{
  "positions": "learned",
  "qk_norm": false,
  "bias": "all",
  "optimizer": "muon_variant",
  "learning_rate": 0.00653,
  "train_tokens": 584100000
}
Each number is 500 + 40 x the weight over its row's rms, rounded and kept within 0 to 999. Layers, rows and columns count from 0. Numbers have three digits each. The size before them is the row's rms in percent of the matrix's.

# up: layer 4 MLP up, 1024x256, rms 0.0973, rows 629-681, columns 0-127
# down: layer 4 MLP down (transposed), 1024x256, rms 0.0243, rows 629-680, columns 0-127
up629 092:480537458510575486497472484433515497499546470420460504446448497500505438450481500562469535468546424480504508549530558503486538465502533528526514465527533456475582473565458457537490469552486553571525490548580463484505526537522520485505476471594542568453533454470462597491458499514538509518505524476478432487526482447573490483468527567453564485471452502477515523471555458496447526514496
down629 095:481481552518413486457514515473495526497456546572496518464511528500506506451434541477585553518462498549530468473571449503525518483508502453444495461520501496552468520457509526535477556465530443472512458431469423494559473601529516437537489494476483441507513532544493526499411418468489446518487537522586474458499458532497518515471415422540438512490479429474509504526504531476488507518498
up630 097:494475497558549445465525539480537560504498487555544462521496500609511416527473472450471516470496489511460466471488526494475509479522447476522506489534477488501541401547546520476471477357474585507592536525499476482517472470499484535547537451510460493457465494491520421543544489468533486517454530580503507520561588532456525515466466504570537518597512514505545519545462476540483517457477
down630 102:523486471495431485527464517509479478491571478537518480498473554478489540562517532474521462492519522561459515531542491475452537494414432530511488498475473429500456560538476529514519514579514515495530453563494484497580497443466486444540468503478441538519391566583448495428521532536486504555506464449506459431520443408466503535597503512538498404528500500425538482489551523484523450445526
up631 102:512469461521582480576443529469496490601466536388505464474495554484453538523490541429487513499532519557484521491506516576439469551502408481515498509501435473629486514576548480473567514461494525524443485518493514503470511450504441512543516526473574506473441588560513525535478466435413503512467403509534468495485478439463482457542465496549434476528499473508522543507546592448504492515486
down631 104:513537473535483492486536515552503496498446450519488518547479490501592519482499539477533533474516536451424496496488543489529518468489493486504466517431479531518540531438502442486459536483456460466443483527466476499533487474464590468515490506448546510519516504493523432529504460443492491550503486547557459418452482451467484560566520453550556518460460576524466478488497514475540530576476
up632 103:538491493520471505525509541573524512488529546483521475481466451504447535488526597521520400538543412475456477446473508531594510465505503482548539596443514492565513476555422487537466499508544447482524545480521476573522548522512469457515471461552480564532392502501533463431484428572524506548511557435535493509495461457513514520462496516511560509544492481460534517473487565448432452502464
down632 097:449515447525540490420518514519487499548515500535534460510468559503525497521480496492537516575487493514488521532520496521555503549476508504482523472509543411439546480425584523461508453506583512578513480426533492507500412524516496478546510534552560491514530501525503482497476537420486495450533452482494506424562512510523501493448440532574488465503495477488503549508467499447493552496549
up633 098:482505440464467483531541512440574517537528488502489490535467455536497533547488484516457514449597504543456521478484511500500467462499431521528481521439448491530490573525490408568378533509490488502497521518531490452459529512524509467533520494552540595508559520448450582438437495580509519479494429513432477520497527478506590513461488477517534515458478429463452491486449516481581511507536
down633 101:548489511459517535481513447455474488458533446507505480489580543462502509480458475463491507458544536482509498476469428511557482574512539497512463477468528455457526451505508528501456471517469464534540452488600533504551462552492493480467510560486570538508400509509547462495545590428508450529532457492505499424499439420515503574541515540484485529472524527462493519515489454464494508497466
up634 098:489459470491398494559516545472471498509465509440559490534514550543468513576480454474456541488508476445546459573540511432548566503486480520537499509473492569497511518535484453479511464500481484439563501460440504462489413564524482513552538535480459555488486505487568462493572481455552480500489451503495509507533485444454536474440536469464503491509570549543533496526507483502473394486459
down634 093:560487480488518464526435464527547494472558518442413485460479513450500485459495495461530494563526540534465603560468446503525496484515524510456566427498485499537564471467499509496445494547533510588531483549486468500480461511501446493518501531459503531471460533520541412511527531433454537540560450507476484453531458500490513482572416530527497551503497478504482474513546517457590553539437
up635 102:482547475482517505520504520384492474442460547530447556512522495573466432458522506511510505498495513513541523561491594523558516473510471541460472473421557454514495506549496575482599496533529475572529509413441539506544504530594484417480455537509520417522450492508404490528537562521488458544465570468507502502461498468457487464435487559498487558524509509491573464505526528520476513535482
down635 096:409444444521560470514546498491485451464444469547540485514492483503503513449497453457455466503530507495566524495548430448472488553471508497555521529491503530520582482498475557509446495506517521460445519472441584435556526496418504562499551468518474547522546469471502453423501484478479532488445472493478534525484512477502500559531549493593548488462503580493459447489444493445551555438471
up636 100:474503502514425467500454456533578509505443464558477470465474464488496494557544473508487509551510493530575493613524584533526446417530462510536482584523483421509489488563495538473489426506499459537497486470506477518493481495467556480442557539492523510501446478494558532494488564543550572547432446514472475554489466534558497555497462488486504501488528485493430532477558543547491546496456
down636 107:494570518466500506534453462495555498434538486476610455529465540494510537452494508503513519412497608508468515560504433465537624569525456505475497462600512488469560518473457516460503519463551549507494456566443443502496498511519514485557449541447544515431459488500518425477426424476455517511467537440503521486482483468455442431530510480499490531534479443505490465434495512512477459473469
up637 098:526465467525498541431537455507526490490461550481521469437535472459481538460498466482475555517551539465518525460515445583514496537535520482464477410493482497533560580480499517453489545492481524578570483474463511500520490517522571594497467487530591424505468492513485471433530524501513503459505407467474491540478499482472442512424494528471496495529432552496499413527458521534468513460488
down637 096:434492526509480505457462494502478534513488458567465468494528535543544487477465542562429530469487478434473526521461496434465510463465505464492556586532481415557391462487504498483491468517435504546435519497539559534527480478507483504518528610516456548464486550511513572525564443468556451536499539500539575532623606441485516528480491502532448488470581426489620563540571537498471457511496
up638 102:452513501499547538567529439451531472418498420465453475473549475522481475525484530505391506463507486554527528542543532529545455601485534471532486468451569588566516530521465441493489481518498543512526490506566577454481567518474542530493561450528531557481513490434511537492556497457505509475461451466500529462514437538503480495479528540438434541502411479506511523502480453516531437579499
down638 103:453503470458462500425478491505550529492540506469542507483469564468486499539576470489550550522537546433538430508541493575489551490494425531430546483474409495487484545521477564557528519487466486524445467498446520464511548493515546469519512493483538483469502524464461494489511499527441431545499469498474492504454568520491505517462488518485468535492535469529455533569541462567423558524529
up639 104:511537466486484510559485527483554486448492567426475480597462504483542592478497467532428464487462499531510463477422496522494536530440524561511482516531429503464458438525504452453494472516483528526487507541533608488509558529543458615479481514495434436560514511484534469503470467441522434474528410502465442547489500564561437485526421482501508477525436499444592520501502582448576486494528
down639 113:536520447555530526497475527517466476544539551509517518505535603501458552496531516520470502523551605474508484489533477558529524566530478466496489480494502567550474616473507523489500539453500472534440460499438498402578428540514525480474482389458439465605475477471489436520420468490490418394625512434527527527485483540430503514527463432533484478521502477454576484524468611496512469566459
up640 094:510518541429588473498530500471557505495486506555516425410497469511553489483441466465492427531487548480523540515488463495501492406515496540518428447469503438458439517504471373455584452552493498517463495485491455502577482562512455521480515575511502521455519475479412478499509489539526561509515492457516451541472478474511451416445461525460447610568526507517521482522449459487491519510490
down640 091:466557553504519455442517490450504497500464490518490542539529485537504442475505512494482537463508582511545494518471529458457516539573509533431533523486501573557478457463514495528491529488496458481511519532545555478401501520502482526543478433510462460418456473524495499508494505533473562537547601554458528504422597505534477462450549469507528403493489529507486525520481449535552484546519
up641 102:473574477474588520496449506486543444559480545526467466472485519479482556484512478590510415531547517478518498501480527589521525528484533474520520522516441517502483533505482471540485491557569512513502506555486514498451448553462524535574401462535432479474537507413530511536523520581453465470499510478526410514555553520509510505463499501508515473492465488423454428466534563426488524478473
down641 095:547511502433411505537439465521484557456518425530556523522528474515502514474504509470549541564534499560450501506554532480519570527535440444502484490510500499547478505425545542452473447372488541561457489484487477470543525430490522414502584565489584530515469514560537565469464470501501562437389511524496528468482425512549566500574520479509488434503552493501510505519513538533472456518487
up642 098:533494455570522476517493489491421460487469520544480419510483530469516533531529537558414497508486522520515574558490424503501472509446521489487455438443522468579493506535500588528474481468503508489529523593522497439483558501560522496513519518448473490471442453476553412516513462585542545517476546504539506509584527521489476514519448486501503496440445515494474475420495473545505430527482
down642 095:478486478563530515373557437447437533557531504512497443454501487543484501522495527557535506523417506489542430553575536464528443506490542486472478531425493480543536445492483513542503548522514469526476521492545442537540491484476569514473501526503504507527541471505518474509496452503414499485480483512501522459518511507466524451475489498527556497405490474498510547502569436517557523506472
up643 096:528529559432524537477474517481529457457490484462359459442504481415483443509452452502446501450521520487514481468472506493499513461485414454553475442509502453534468505498497452479548558461545441509466454536517538499581519537550541516504497535515514506517523557433499508528552540579588447546517527474474485469486467428531471527459521512444499507537515465504510486583549556520433559523527
down643 096:469515500517447494576473520550604485521523485532506537476427464459547499491534383516443534495498522523527478433471562473516559558470502460441483500523537453466492540451533478418524500484489500472509547500447425527457569532479575486485464502529463484463548570503498552507505458485421489542527569547500471465518562477531478525412500461439442447502524483541467525452538492525503498501493
up644 103:537470529420497536487472489462454475519486519479448538510511497516494478418542538553516502516480489516459424450501477534479441504543511454500546526477509575455501525460501472548539468495525456468485508469579511487457491499515490532466480441477452438513530450458498568486568507489512471579518453444495492451482533513538542499455475517543500477480445489542487576466494566477571502533429
down644 107:518537530444533524451481522445481533536538456458486532421563526529531527450504419478547499527557470463448460494492540515498502444558525468515480526468517556491487432487517540554524558473487478555542494546494422558463538491471506512518487467494474504553439403537518476462532544528462553480493463508461556509543458571531515527462516512564456523467556530471561494463461463526450508529486
up645 099:522522461434449422523575503456524435506472478464486472485464474449574508526460465433477548454543499534461554464543513485493453467472496560526564450559489569479560463482515511438528489475564546558453585589448507456535522541544422545489459526549548484494479485497505478497441490501507484502546493526484471530443536429530534583493430572488521504468545490556528490535463484499470524517469
down645 105:502446458533467485584500484570510526517442487503496474482497503492552548552513504489523447450525486508549545473544476490521468554545513471540470527541511459498523490524515508512556471508457417540525464510528523428483483528617461459481557501567487513501435531525518497562564546569528443504477536548552498484532526503450460617540473443534529486444449500475497560421508502472455528446486
up646 103:530486436452463451525443554475414586476544507513542458558452473533454599467519524533536516544497507517458547576467451496477541419531494531479441474434517491514467530441509501540529466444439505487540514525531425495485484483449545523461551553488448461482460532564486542517532473572530518537555493461530474547587511471496474555481432439495528527485492552498542521482508523500463469489455
down646 094:472538518566466498528520479590502422589445446568516448557464511497517526470468522414395425546524507566468517504543543507579482480480565536484554482517557512449459467496489569461484503535485548455472514423424574460510476480547449500518500463478497467491520483544542478525503537483484479503550563523460498469529512523396401535521473525465495502517463485564472497486453469586486564424409
up647 100:495576533468380495483472552475476504484450520575487470521519533493474534489476473508482528498547521479500503468470507557529509500489602488501489467461524466545438423447583511521529507534492516483451453524455489506602585439486525529526474477456514599545526429524468539467453595487521456517481584558464554437528479566430513427536483585481506529498550478489500475478483491514512487498498
down647 095:561524496514460503455504464524508525530500516491508569468467459476514514501543507487488527458467437524534439444483547492411500521483415494429534586542485465487506596500481456415480477493515559501523561456444541492472470500503458523472517539552544531421500514477575439542496482558510521520441490532452520504484469456520504473506485532489488550444456513590433534478551525484472470517466
up648 104:505521522500513540471510517505476534560450550528513556496471457560535513516519464481469483450514608591466471474465450554449510470495530494518450468519525481410448558527509463534506448448518477481522475502452492463540549499471567555486527546512578439426487480593547489479506468459511491529533545478479509539448434468513480431478447483570560489431446524436527493557490513461444518514492
down648 103:551534625535534481549452560512463432574567520524563474440500525507504465441471554473546465491499476473556524522536466531451567477509514532472411488513528575574549470470459519476472537566494490531493538445494528396513498502507510494535545495453454489490524459503499468524438502454521461455495429490480401532550602497429570518494486498479526459480563479491539513461498465461527501491551
up649 097:470520491453548529508450522572494495475493547517532468504536546488515475536448563453499499528495520552530501560452479454506489477477522542451483473499497523515468491497562529435582512500466468456534529466521495505530450555461579445528448442457494466473574493510511483399513461497519548510439545448495489455496501439442550457585465537539492533531447506471517537568564417454478489522444
down649 100:477528475519446547494475456434459490414525478489529446546486545512496480534492493514453510474578530463483519463505558533499568500535446457515487574497506544446498456516403514498462533510515536478515525508513472460444440446584506484510509512527518443554548495500525484468548531477497477454538538466402511510448582495492510490493478476516521485564534527517430532410464494528500525510454
up650 104:436494463540442522536492504505518432481480530511521449509516536551516509505550504514527488473540496544455443476534485455511490488419370481575562490444497567513543568542614517494462469541439536483533599506470491499520571502475439521480536468481458477617501539499481507492505484491490422552532462543484472538559455521525446510475513471462460512510472551480405481589479471488550468510521
down650 097:511539500551570514455525552514502429537454495485487492533549564493514547434459578490482471476509498455546524472539510481436478478574468482489513478400516534449506521504621536470419524528504557405548534477471588541492524442521430517457467533479470518537547391469482451545446478520501431413496549531490528506511542556496447484525456564551504505531509488442525533473426465531463490485509
up651 102:507482511524501553489510499497547483492473520458474454458474465493494580461520530509490518497427469542482512529553519491494507510463571484524445557476499561482526389497507449517502463575545526491451493577543480433447470485459550561467488426476508515437543528515498467537514540605449477479490545514523488445477445470511527553520498513480567517477505504550486437544504482419529550534579
down651 106:517523525426459468496467470508516544486446508454547477481445575507452563523513499482534447458518507445554519481486464564527547425480488497454490436506554474524561556452473506513558549507434546550500485456387549549494438495510484425500445459457526487515546464476480546468531443460514516517455440491450504493499501381538481543491465491524520438546532541516479513515502499504522514459530
up652 106:503642483481425537572550581524519503453442533473460524511496524542456503472469482477610526471517513480464519522492523503534561512526444499479477472489545531497498461532498501533491469446479489482449510546454530475477459519480505500532455478495561448491500489488566488507589408563508453515514445501458500492424505492563554478521482478562504516548477514487561481543492591575408472512474
down652 105:536462520567508469489475521477482549525512434512540484484433512470554560491566454551460477521539561524502468504573498513496497494541485457498490562440513556515474498451489448469498488476477529481496483461451488543495456501494492486478534492592503490466455480484485567429553534476551580454534509513521489439556473494513461382557507518535533478478480465523504515545441477493598500476643
up653 097:507532504473472524439393501483453512529475588470525496452566491441473460501485543497474521464570447479506504571552530484569566510444467528459462457367477482503551494491462518507425518500601474512481489534473479565532530508498508487495510465496505486457456483526509518500483542492517430571506502444515533432520519537472477506496512541511453514521539535413490547531463504540513539476427
down653 101:448541548493493487499542480501540550416551496551468560487459534431508505496489484506547572591556513494497519567579467574453467543486481512497446484482512513492500490524505512522455522505512545462514472535620429583602506505494507438591525437493487490552437435452413520526549484515499499495507426500409475537481537469439485430506527490494477484486413532444526442488421519493429534506535
up654 100:476428482517526528514486473479419479433505490582399502622445547502506536480542569483511528589450501471434451552422415548538551442503544479457553443534483522544490527544451514466451517451510507517487458513514467564548494481578510542521541456502535510540465485539472510522503509516549453491556490513484494473474518538517493526441479540580441461524509524545535496444528471480470538487502
down654 096:520557497505493522458468538566511513465406456512511431464548418542487472508527514502521515478497484520541532517484523492517485505571519530544493518444481533504481446542503484481497620576517486425554523525516470466485473515458507495464446513546523550538500492490513551477594503541557528507484503535439499419472479467534531448514528496427502534505525603553476477552536429575508518493506
up655 091:584451469503515542541516455519475456521510500502479560523512454496453528533541493499478494469467466477517462511521509562562520458490553451532560457488492473492517536543485455482528451472568498491586442493473506465512517475478443548480558454547457575482500471544543536490450557500549416545543453547615520485542511426563458474380534504531461529423554474550444419539572497509533489502485
down655 092:435460589475443473477456475481504492519487530621541494465474560503516450457487562505527472527561516489493490439531460485479528525510456467598454509519493495562510482575526512548464495492522555550462533490499546534508459447541474527542418502572556451541515482548467552529514444503530528475495529563485496509433490520449492553525481495491482477540505468468526585451460463551460482559455
up656 092:420498535535519475518452438481482522523495471537461525548485517495438535477441415503509469562558423480488460588530425489520453543506494459490508473518458509483468523532504486468478446524458471539482465491492491498557583521487441518533511496532485532532536522516492517514533496477499489496609606481502509529505485520423473573512477507482479489582534536518482484529523505474464434485427
down656 096:601498535482441536485528494478575434474402496559511449441436493474569564494534536523451460502490433512570504474434495496490569506464486492513511570493555565500602428483536480521494511465554455474513433442500519469440481412469462545540499471547516520559485558494546452509522578496493480514504492592431511538511473536513533507480480478540485523454527509433518474525471509506512536486582
up657 097:513422503542487455482490476468486451465499435592406504495485512487453551539505584521556511592582511516540538485514459528480528415522496469428481461499501553455565532538536560499440489571488512514427535466450452534533505509494458517497547521564433506501535536528443516497514506477456435532542515562462462426470453558412469586503465508494495542490490514563486450478489554459533487479449
down657 098:459469527495500492454433469474517535475554479521505441521487507472505562505532489537542468484561518499540537504459479431565532454482527570474502522504525449556433498481586494484438552480501452482437548446516401560459482555465495542473514524527452440525544470536461541463440561501522428497505468497522518581412477547473546475503486487499462618521514513449565448558474485545405502483509
up658 100:470503492448435471452496451500535475497508511536558584470414500450480522458468572519497478459544493451496473487478506494484543465478497536544592511452576481527460534504478502514467460519461566458575496552446521463423478498506549515496488519471540479527481473449471469486498544499492501455614561497519434397477481499460451500441487509487483412523555492585576485426495431497559463529527
down658 105:531490444434479521488535543577493521516552497570529572533479461448545439439497525465554444506502489552449482464462550432509471581523493465440460453489554551510395495442522525522481484487461528482497533588571553509472438468424506479474593452539501448458508400487523527571540478492495408471515550517516550542433515531510388492535506460442515502515506475447527472447460568515502491521522
up659 099:495583491577530537537495598483458505546550442454511508421486465477469502606517520533474546491481500524459456465499486508560483471477547522486541388471500523573472440534484479509568502499489539555522525486448512432523537471416499552528495502466544443465547531543557502525435553500581455487425513498567508535557452464518494506470496510478546427492519510499505535444455494510511524451530
down659 101:449535461463473528533534560474520422417465514550487529476589491500507470438481485512482498556544532537578478608452549516521536404539453509564591597474458514484509476486554483502526490444448468466547548487565503539433462444537539513513505534500462494487548524540501543465502461465439516541496548509562475501516466518487488534465517490481433497467460534474510495578510536577553507506542
up660 097:448505452482458468561495537461487543466467466500534575530517481508515519423509540485512490524495562515503450439520468522479600588489501517547487451486510449454447427548450512482446420474439538444487546527493475521655504495518506553540474515441531505470470504455440547473499551499530501512539543465520564495515544517561489493516483531488544489463513570376493482548479539529440484459487
down660 097:558502503462541514450557456509535473500552524487568568509546535471576474536454463523531403473506518462550446518463505473451536504520484502443471496454496506522488509596521485518472514579469528496554527461416592399461549526494432485428527447436506444504485452514523397523537471539579496507490500568532538633482489487396481431459503465438479530534495553531452513491461514522522493566503
up661 101:546436418496547562546541478543541526484506461455560477438530449468528461458512543602491475460529482428451517590547504475448527392544523455537529453493471534483531508485470503555538476450547476503564490541510484491501481491600495498473518466489458497508508530468499517425504534475513512554571444503491484386550484457464538587474461570437533521465497502486474610520557565497523498493421
down661 099:460506511464517462436429537492482561476482516448413514452559497488438480468490513468511586482460425533517512512513482483580541471566552525488568539524577396560528496538532428485450507477490506523509491519499472443510512498454486542479446454504499452568522481489528480503499515472446532458486487476529471454469486449503525469511498531502556467487562451514537467476446482487484497513487
up662 097:439532563481473467520570433530525521539494524526495547479548431467474463502478551516496553465526446505536521537497550509477367514549596560517518501387621530530550446518485490474491476570506464495416552555508504486424495501484549552494578454469499541533494435461518510515521558491463565466571466433401567495529558419577474523488491515540504517509532487493499536492516514546474450474514
down662 101:495487506473550481463523593559511501546483494533546517519538547481474508510542465518475456526483516465505485510496495445508535460485565447533505500523479539540543448551526453514553555461441544457505439528486463438497439497520494508483604512485465484585475468451553481530488439505522473451517482480473538560454463536511530540496546486525610435506478424464560521460505435496533559517490
up663 089:413526474511528495512495491411518473523472558486543493560485510541487554507476535465494476522444568513539479520491572513449461482492419477502515574552454522483521430512494560480564500522480512470502536558487523545465476550454554500531600430566490488484546404487444399447507502446455466448484556471468482471415448478487460478548502433595497474511535562425457521494530510538421556505427
down663 089:504475577523508472471543531532454466481505462550479536480564452496509478454470475504506495526565497499486463492439449508470486524526500556491530472529486451542551495545448434517481444540553516504433508484495561503534470499571522492513456581480517526511516616536551585442426527521510588546495490544459555491534491445608478477527526503482495490526485488466517513616494513493488491554526
up664 098:417499432539514569498502537527439585501540503497442472577465536410539514546455470544540473518506523527489523509538507520506519540530488487531462485515528483471473584493433473462477483491512461538461544528577491405417548547540537484493412427535503553501564488542440581481504521498482451549572538539506558508546442474529486493535495457496442465430504478478491443533526548435485494445427
down664 099:594545530491482506484508552487508560490538449466521546500503556547505465477562596535516542535512472536495582523473515476439444461498503509516547522452485495521556499501518498573535452574515462479500476425452513444506506465478482526446488461421508520508498534550497513544492499481484566508514406490493530505501455487473552452530518484443544499505475490475446525514533512521534503556602
up665 097:398527482503530496580447572476462454498532472558529542525459520449495467551527544477491517488497478482461503547486523476509473480473416442501442553463496483470470515526504541459478462541441529480457504541461564455462471583484477478550475624460473517481535495583458493423517465509399508520503493515587524512520520402532472500502514468530438510511473485531467477476530494492464464529528
down665 098:414533469499560474484490560526436504494453435479438467590523499432476474517463496491546546530441469437486537512552472524490488470491492513429535416560481473547427493521438475477536518501468502434470532514456544526579507533470418504528523470508491484424574510545498448481544443501539458522490468552445464533493538496494513455480526548517496439417573428527482528478458604514500543451501
up666 103:479587520557466547532563520538510425524565473511503473489466520556436567551565521548462536515553489492540466498489480504535538404465488476498535482459485582549435514521551452429524520514510553491490452487521500512533475467455530478498470448466439467536455507454457464455528459432547483438396523589531491428533518547535508475482505502547497487535465497546470494435439488539459558453447
down666 105:441465551528523434456448503567550459520468545510471506420482494536515455527553505510507518482490521538511431506491515484512590467559523535492433531451485485490475501483477547436467455476568433423468495470506490459427510482506519575462520520525490519507484555541524529526509472496458517515448529495390540543501454509477530442480470442553471468439480496592551490506515527536507493499524
up667 099:544522466549518416559511487496510468510542460499538480502556445547491471527468492414587521510444541433462519561540474469572499599523449501461405496551566493541509425485524500443496541470474504531488480544491506483422494508519486466464525551494513511541518542511445528503593437492511532496511439426493412520499529570498587432549526471505516488503513456447582531519487496491499435527443
down667 101:539475505463489529505524544499525502510565490496513526539524446491548467527421535514482502538478409530494495402598538534491545531511480531480428403497518479558576511484521457479521469524470472478444439525504437473521514500621482490442525471497491503479485481507439450540537536515530473473492539481563491550531484581481501495572586478490473537395543424535525513422420525512467449491435
up668 102:503459469507524420508527527481471514495506461495414482480433446524472493452512471451476517502471501582556467537482544536504431576567519510525485518488525488499518526437544448463614503531491521451557505535521431505576506519403504629466472476569541538570555436463518475441536544475462500493461511477596460430542509444541457522452458510542446502498544473516540494485535464479508507562452
down668 101:406511390517549437522576438511577523466589550493517479528530521478532536464478491557468464503482423448546523502483602441526452479477450555438538501473505480475487539434508457594549542486475518483511466453477563567510520556461494545480492536513472496436460485418569450490524477617469484467471436508538471460532412531544522527464562537488479530503481478500468529494535483464487517502515
up669 098:502480565470580498533555522438504556514478543552450496506557485508470424518467508533478460458417488491400509492519577497444511546568470481563479522468446529505487560515488494518430522547491538495488439498551477555436494542536497460416512445519474422519510468471509520435545457401428532483531496501496467503500455451474477537494507513450477517467551594576547501556442457573440479453473
down669 093:526554475504437558514416522553535469538479511516597481478478505503492543479539468472533527522584507574557453550497441508497477482449450499499471427521462454465493475557499493502528541517422503502537566501441514512636574424441531494545535565486529558415521501569490473471490506502499466548475481473557501534549510518518550566496482487488562488516485434478463515511517482425455482507516
up670 102:485505463506459566471464487441522582510463515481486432508499525491491478534467453484547519478533490542498605551520495517518499531501529447518502527514472483433422484457565482466477512539498584530498540536496468529443442503463446538463473518515429420529450449442512464536445518544477459543505381495421458531493560479463444532464453464535511497482486567489510504470492524526469536458454
down670 106:581432493555536465448455561568445455557472477441466495466509584456513500560488433504516493548484478481509499485475513600463569466498510446516438524489517526512453540541498527530527540490447542565462427534521514487490527448520524485440515526521465480535543450476485485514473500507475461439484465596546501480487537534402539519479477456514544483502418491473480526539424515539482520521508
up671 096:522444468469488451509537535479505473585471420560464526498498517542494471479453484494451452487486529533567457505483453478542523512517533564500477467463472465477563434498436495442552489564521463465516522545502515428462551577506480510485528460474451516388450450487468518565506481441466576474531523528514506507616502480524504485610529521543475461489508489473597507487524547501508421495492
down671 093:493507543504492481479519479443486513419519481573488545517542401542539474501560595470543533567485505457449452556502509479496458445560532522476536565496518427487505481563511482468476553432408518522526429520508507511479452511490528439531489467540539480459480526515460551566546452541533457554479485437518479527521453463521512504554492496532500466469506429541503557493488521464448491495534
up672 101:498453507582525473554479473472446476500479502529521480498485501552490495527532459565447535491459571540532544505471480451497539505483446520458496378523578525447515416530447555492524526506502489523467419519558525526502452498516507546498459504496479513451557456519517495507499481476487506582441552499502527473521514469508533512450524462497510462517523579515500495502521501483455476414534
down672 102:518565525510504480495467487579532501494479563586523485529528454523531440517429477498476445493494500491465529458472549534516485499543524552514536531555489532551536515439529437552420576522575492555495475479527525523390455495449504504490491449519540529500472549477465552484469478461536488510495573536458516491442531448581563508481461501466550520456473485527453461553537531552541530512476
up673 096:506466498472601533580519519495485445508438472469475471490446568452561512554525493418593429486524417515498566545501494485460512521492482453458525472474534492500442579463522500497537542520463473509462514494573541493542513486546540531452432420434487436545562485487543486478582483474524518434527531504535446560454472475514506503462437429538434476491510508576479500437469574587498464500480
down673 092:503529430482510462477558477488507437480565463466458486436470459559548515500478441508520479477475505482515512492512561503521477520481586452546490487520526419490481507548458545495571461425526485532528536503494437517497543523474446502474467577541524450438493461505477417504478552462551480451550518562433530504552508487481480488533476499521555433513478467507496492480465496557463430526417
up674 094:469504497504550583486442513420480499553504437500435492470433528491474454558504544510545558542466513467487540479445518552473561480439495478491530493496463470439456509473488507535540461517480425536479505513490491554497456509516470497478460525452560492481523539453520456549523585536513495557575542471552533510521448460478515433550491512471480498434479413461543456473428452519537553534508
down674 091:515533474459434449443488511466517476530469500451524520518436458431517523551525527466483499447498468501494454544510508587475483474533538549529462580511502414513443459529455439518538498433553468424563514509491479532422560524433558523546433495491511444473538472518441461511441552460428526466525526566552557469460562482503481544486465529504519537437433486487518497491560493502464497530484
up675 096:491532507436536493522468419512474524476520456466524529487558482457472492515488510442573541555515521492524531390491547455488500567554570437442451463440449411440517478538482515496567423500587475428464475463539529497555549425551519435481501497606539574462501401539461470497483596525545500513493554466493486395456505495495574515435554460416430477493562564567475509477516494502469463413512
down675 098:577465453465512434544561530532529489511477487512441511508471530470503540552476528514464465474476452464548435531515520524504528467467504533541522422500587589526490550483460500521509522509446452536448535455461422456476498526522617487497538586486394431525568584487504530454534512449529489509529476521536427504520505542467471518500426569525471553507465515386533595557424488510496543481462
up676 099:559530566448513439501481491502478506507477593562560480503525547491486462513552567476510507535470520496525510492517448462503484487473405580525505531487589559508530463506477408478519511550501545552462539491559466443430499501479512470551502495458536515478532559461515498552547546559449542515533464466521493498489545467469439496452468567472524519503495506509467458486511523460470515497507
down676 094:512480456473462519512499429519450532461465551538521511429569511539476523504497496466540525520513471497522527540418403538430506474480460495523471474433576479524513523522534475389430552475464470513429504558539508506489448513506500498516529491502513542567425526501480456482567473565511501451446542527531504543548475471545502564557536457484464472546499546473506477499579538541427494455471
up677 102:568503472515495574556536531447514511466488529493401502503530467526471463593491524537492491498493507548554479427504463506497490507480509437460574506507506511464465527518516486465476497522494523445425566522459512539496566482391501503477487481556526467523472493500438459516541507415495528563496506486435590514513494519502489465495513511506518508528505506510453477492523512462423482517448
down677 104:505467527430500468471456468435512551487531533451492527530474479618503494518457486504483436528533520513434513497439552481520530497468502475489607489554490578513477532413508505510485518508484483448458452489551551491566496536524531484558556507552480520474465452494543464483587500470530590458432490465480461495417492480495494482418508472502471474493534493440429506528546516457535504491510
up678 100:540445508489506506496508516447499506556454472498565478496546438522552480492498501496464511521541517494493474458453519532534534423528478460496562543496550467520443490482450525467499465569498521552520472501344470531500479473536538581510513505511528506474530484524516486521467533554518545461558474565489544470479520432513491528457499496537499540503519473454486558494516488539459445448481
down678 102:452509441451520420452459493570445421449456515536475551468404519489534442495463517540448475562430457532604474446465498514483459471487491502521516522500487562501561515517506499488542523512502545545500485464507586493464545551556495495498509499558495498429483509515527603470527481529552491511481534382533547537490479512498491503490459488504530481558513445551548478509491558483475536582526
up679 097:494528471581467528501525486500491513448461565516492575558419531502415539484380490476523488527556499479515557554493457526504449452514549494508545540448466557561500445501488531487486475457482456559430513525489501503431407509485482578531549445526525454518539507552525493461425488525575532510479464548486553467462490529473478535448515488507478544441503441534496535630416464440511512571427
down679 091:497479509462527449535470538495482432500435540548473462511458490459537473539556558489601486501510498493492443444461477505490499541515450469490461481455507448546468514482509487477573525526524490460565472481559490488528544564487437531555509456549482577517557535386472446502640491514498455476517574403506395574536523544451535489544419491467515483516511517447568518413508549523498458429533
up680 098:476457453450454486507482445488462471507456560488546504521531507548533544475483561522532465442541481572504562473456457542551506448548543469493498510464469496454437492470493550543393490464526479512502496570502479527462503498507461444492497538545463569587527549522512507527539494513521491515451504556587493555497522495535504523402551491526525456448546538486446510582526553536508491546509
down680 099:567460477574494432524512576545500424507481512457392457532476437519526518468502427472487494561455522509518512495506465534529416536487488600474481509468578558536503463539491504486558436587393474498501510471528481463528528483522600499518526434519491493468533455484531546581517520501416447504526513443501440487510490413540543506498530579485456488535455426561546475515483460482524525472531
up681 105:519520435531451505509472544502529612527547495489513474442531499468500453481542464488444502466480573496512508550459510549437508433434512497474558375465495467512438546507459507508562516441471498543497569516483495471524526477474538497480443476519532503493503556539466425494562493555517515447467451414542529502460550497505430533523462478472567501479603575581503529535513533498436504617485